config.yaml
num_hidden_layers: 9
hidden_size: 640
num_attention_heads: 10
num_key_value_heads: 10
head_dim: 64
intermediate_size: 2560
vocab_size: 8192
hidden_act: "relu"
norm: "layernorm"
norm_place: "pre"
norm_eps: 1e-06
positions: "rope"
rope_theta: 1020.0
rope_fraction: 0.25
qk_norm: true
attn_scale: 0.137
bias: "none"
tie_word_embeddings: true
parallel_block: false
extras: ["normalized values", "learned residual scales"]
init: "normal"
init_std_qkv: 0.0321
init_std_o: 0.0
init_std_up: 0.0321
init_std_down: 0.0
optimizer: "muon_variant"
learning_rate: 0.00844
beta1: 0.9
weight_decay: 0.012
lr_head: 0.0037
warmup_steps: 99
schedule: "wsd"
decay_fraction: 0.846
decay_shape: "linear"
final_lr_fraction: 0.1
batch_tokens: 65536
max_seq_len: 1024
doc_mask: true
z_loss: 1e-05
train_tokens: 879400000
max_steps: 13419
dataset: "wikipedia_en"
Each number is 50 + 15 x the weight over its row's rms, rounded and kept within 0 to 99. Layers, rows and columns count from 0. The size before them is the row's rms in percent of the matrix's.

# layer 3 attention output (transposed), 640x640, rms 0.0715, rows 172-182, columns 192-255
127:79 44 57 39 36 52 58 42 43 66 26 34 50 51 52 60 45 35 28 48 42 26 82 55 62 40 58 10 54 59 44 49 36 57 41 44 71 36 19 59 38 67 45 48 49 54 64 24 47 60 25 41 37 43 75 49 38 53 33 61 54 51 59 33
121:28 77 51 62 31 78 51 57 40 22 59 23 52 51 53 34 31 40 26 64 39 52 28 38 62 47 40 45 44 68 56 77 82 41 53 56 52 40 69 59 82 25 59 69 31 47 46 52 65 66 60 41 69 54 20 47 40 47 57 52 64 64 60 37
127:37 73 41 54 63 53 57 55 85 83 24 46 52 62 70 43 46 53 38 51 23 44 60 46 42 47 29 36 79 34 75 42 55 41 68 53 57 50 36 53 46 65 25 09 47 53 18 71 66 38 60 30 28 68 56 32 35 70 53 58 61 37 58 52
124:64 52 60 56 38 33 52 28 64 61 27 36 45 70 53 36 55 70 49 41 56 60 59 52 59 49 65 50 48 44 71 60 55 41 80 45 43 12 70 29 35 59 59 64 58 49 50 37 47 54 51 37 39 57 88 49 63 38 73 35 41 51 50 36
122:50 57 42 47 43 64 45 38 53 26 55 71 58 46 55 51 64 53 59 48 34 31 53 68 24 60 47 56 82 43 49 42 27 65 37 35 53 62 42 46 20 80 44 20 74 35 58 40 47 65 81 28 32 76 26 42 60 60 52 40 41 51 46 86
112:68 45 45 45 77 45 56 54 45 50 58 54 40 53 61 58 27 63 66 66 48 41 50 56 39 55 34 58 51 66 50 63 41 34 60 17 42 47 41 28 54 50 49 76 53 34 32 47 34 55 85 63 57 62 27 30 32 45 46 50 33 65 18 69
113:25 65 30 48 56 53 57 61 62 65 62 57 56 38 55 38 46 43 70 29 48 60 66 50 43 41 61 68 46 39 36 77 67 70 39 41 57 34 85 53 50 57 58 60 74 55 60 60 57 45 37 48 49 50 15 40 34 32 54 77 55 60 64 45
121:44 68 40 28 33 82 56 43 47 54 42 36 55 31 35 78 35 50 42 26 52 50 70 51 58 52 31 56 50 44 48 30 41 57 49 56 61 40 60 47 39 46 34 56 62 27 71 68 59 38 57 46 41 52 63 65 45 59 73 40 63 44 57 62
118:52 49 42 35 44 50 64 42 56 30 59 42 54 51 31 72 35 31 32 47 67 64 45 57 60 26 70 68 51 63 62 73 59 66 25 60 52 35 40 63 50 78 30 58 41 53 55 56 50 42 49 53 55 58 74 28 51 69 39 30 59 42 43 27
111:70 83 51 45 28 54 41 69 38 63 40 55 88 56 61 39 83 39 42 38 48 55 49 47 57 16 42 27 61 66 45 45 50 57 65 21 57 77 35 74 70 77 43 31 55 56 51 32 50 42 14 63 47 47 62 51 36 37 63 77 50 59 23 54
120:57 58 48 50 19 56 66 39 58 52 66 84 65 60 84 52 37 57 52 67 49 45 54 36 52 55 51 77 66 73 47 47 72 71 60 23 71 44 62 46 30 78 36 65 56 63 54 42 57 48 52 59 43 18 45 41 74 48 55 39 41 52 58 21
# layer 3 attention value, 640x640, rms 0.0843, rows 173-183, columns 192-255
092:54 46 52 39 48 40 41 77 48 45 51 50 47 69 45 27 55 45 63 53 61 49 51 60 47 52 64 47 64 59 34 51 49 43 67 47 42 43 36 60 54 55 55 49 46 44 50 23 45 81 43 51 54 45 82 71 42 61 51 55 40 59 46 35
097:35 55 72 68 52 35 48 50 61 62 32 55 66 49 40 32 51 44 39 61 40 33 51 33 90 49 60 44 31 96 40 31 56 22 44 62 43 44 62 60 56 45 55 36 46 43 61 57 28 47 55 52 54 57 45 33 62 44 57 58 56 70 57 60
094:50 57 82 55 48 19 23 28 72 19 63 54 46 31 54 51 76 48 42 32 41 42 40 43 59 36 40 62 47 36 25 37 49 54 26 61 51 63 51 66 40 59 68 39 29 58 43 44 44 65 73 62 70 52 47 30 44 55 46 67 73 22 33 61
092:38 38 42 43 77 56 42 73 54 55 56 52 60 52 50 60 44 43 73 76 49 23 67 34 50 44 58 57 73 50 37 29 50 28 49 23 30 77 58 35 55 51 78 61 45 65 46 34 60 40 43 40 33 48 52 37 67 65 32 59 51 48 43 41
095:81 64 32 45 44 52 35 40 46 71 48 29 85 42 50 40 53 26 32 56 35 72 44 42 28 48 75 46 66 47 41 51 53 48 38 49 35 33 23 78 36 53 40 56 42 52 60 27 51 48 37 50 12 58 45 58 59 66 60 53 44 56 60 52
096:39 35 45 53 30 66 69 18 38 83 50 39 42 72 59 45 57 41 26 51 49 35 50 50 35 58 54 39 53 61 50 37 43 80 63 65 36 43 64 61 57 50 42 43 43 36 73 87 41 51 49 38 59 65 73 44 73 53 54 55 32 53 51 38
094:40 53 56 68 82 59 55 55 76 26 54 29 63 58 47 29 45 44 68 32 44 59 54 51 46 32 33 67 54 48 54 54 34 44 29 46 80 26 69 14 54 66 60 50 40 68 49 43 43 58 49 34 46 58 69 60 34 39 50 59 56 45 35 47
093:30 46 51 42 57 44 38 46 40 75 49 67 40 61 59 48 32 36 52 65 27 35 49 43 29 12 74 40 03 54 39 37 42 49 53 48 62 26 67 48 63 54 51 53 53 20 71 52 63 51 40 15 74 44 62 54 39 55 46 68 53 83 60 71
096:44 65 52 45 30 60 78 36 60 36 09 56 45 33 70 31 43 47 53 23 50 49 59 81 28 45 59 54 91 34 23 37 37 47 47 46 29 48 59 61 42 37 15 34 58 35 45 79 63 67 67 61 32 44 37 50 45 49 70 60 27 40 74 52
098:22 49 37 63 59 64 24 73 37 53 41 47 60 58 50 48 66 65 52 66 52 45 36 61 39 66 74 48 42 54 26 57 46 45 78 57 20 97 50 61 38 41 63 24 72 59 58 31 58 33 52 30 44 56 52 46 35 42 43 61 53 58 51 69
097:44 62 15 57 35 14 65 76 46 45 64 50 47 84 61 32 53 54 41 36 39 40 40 45 30 51 49 48 86 42 47 30 56 52 54 45 24 25 63 50 38 39 41 40 27 53 34 56 71 14 54 48 51 47 56 54 51 45 61 63 46 40 42 67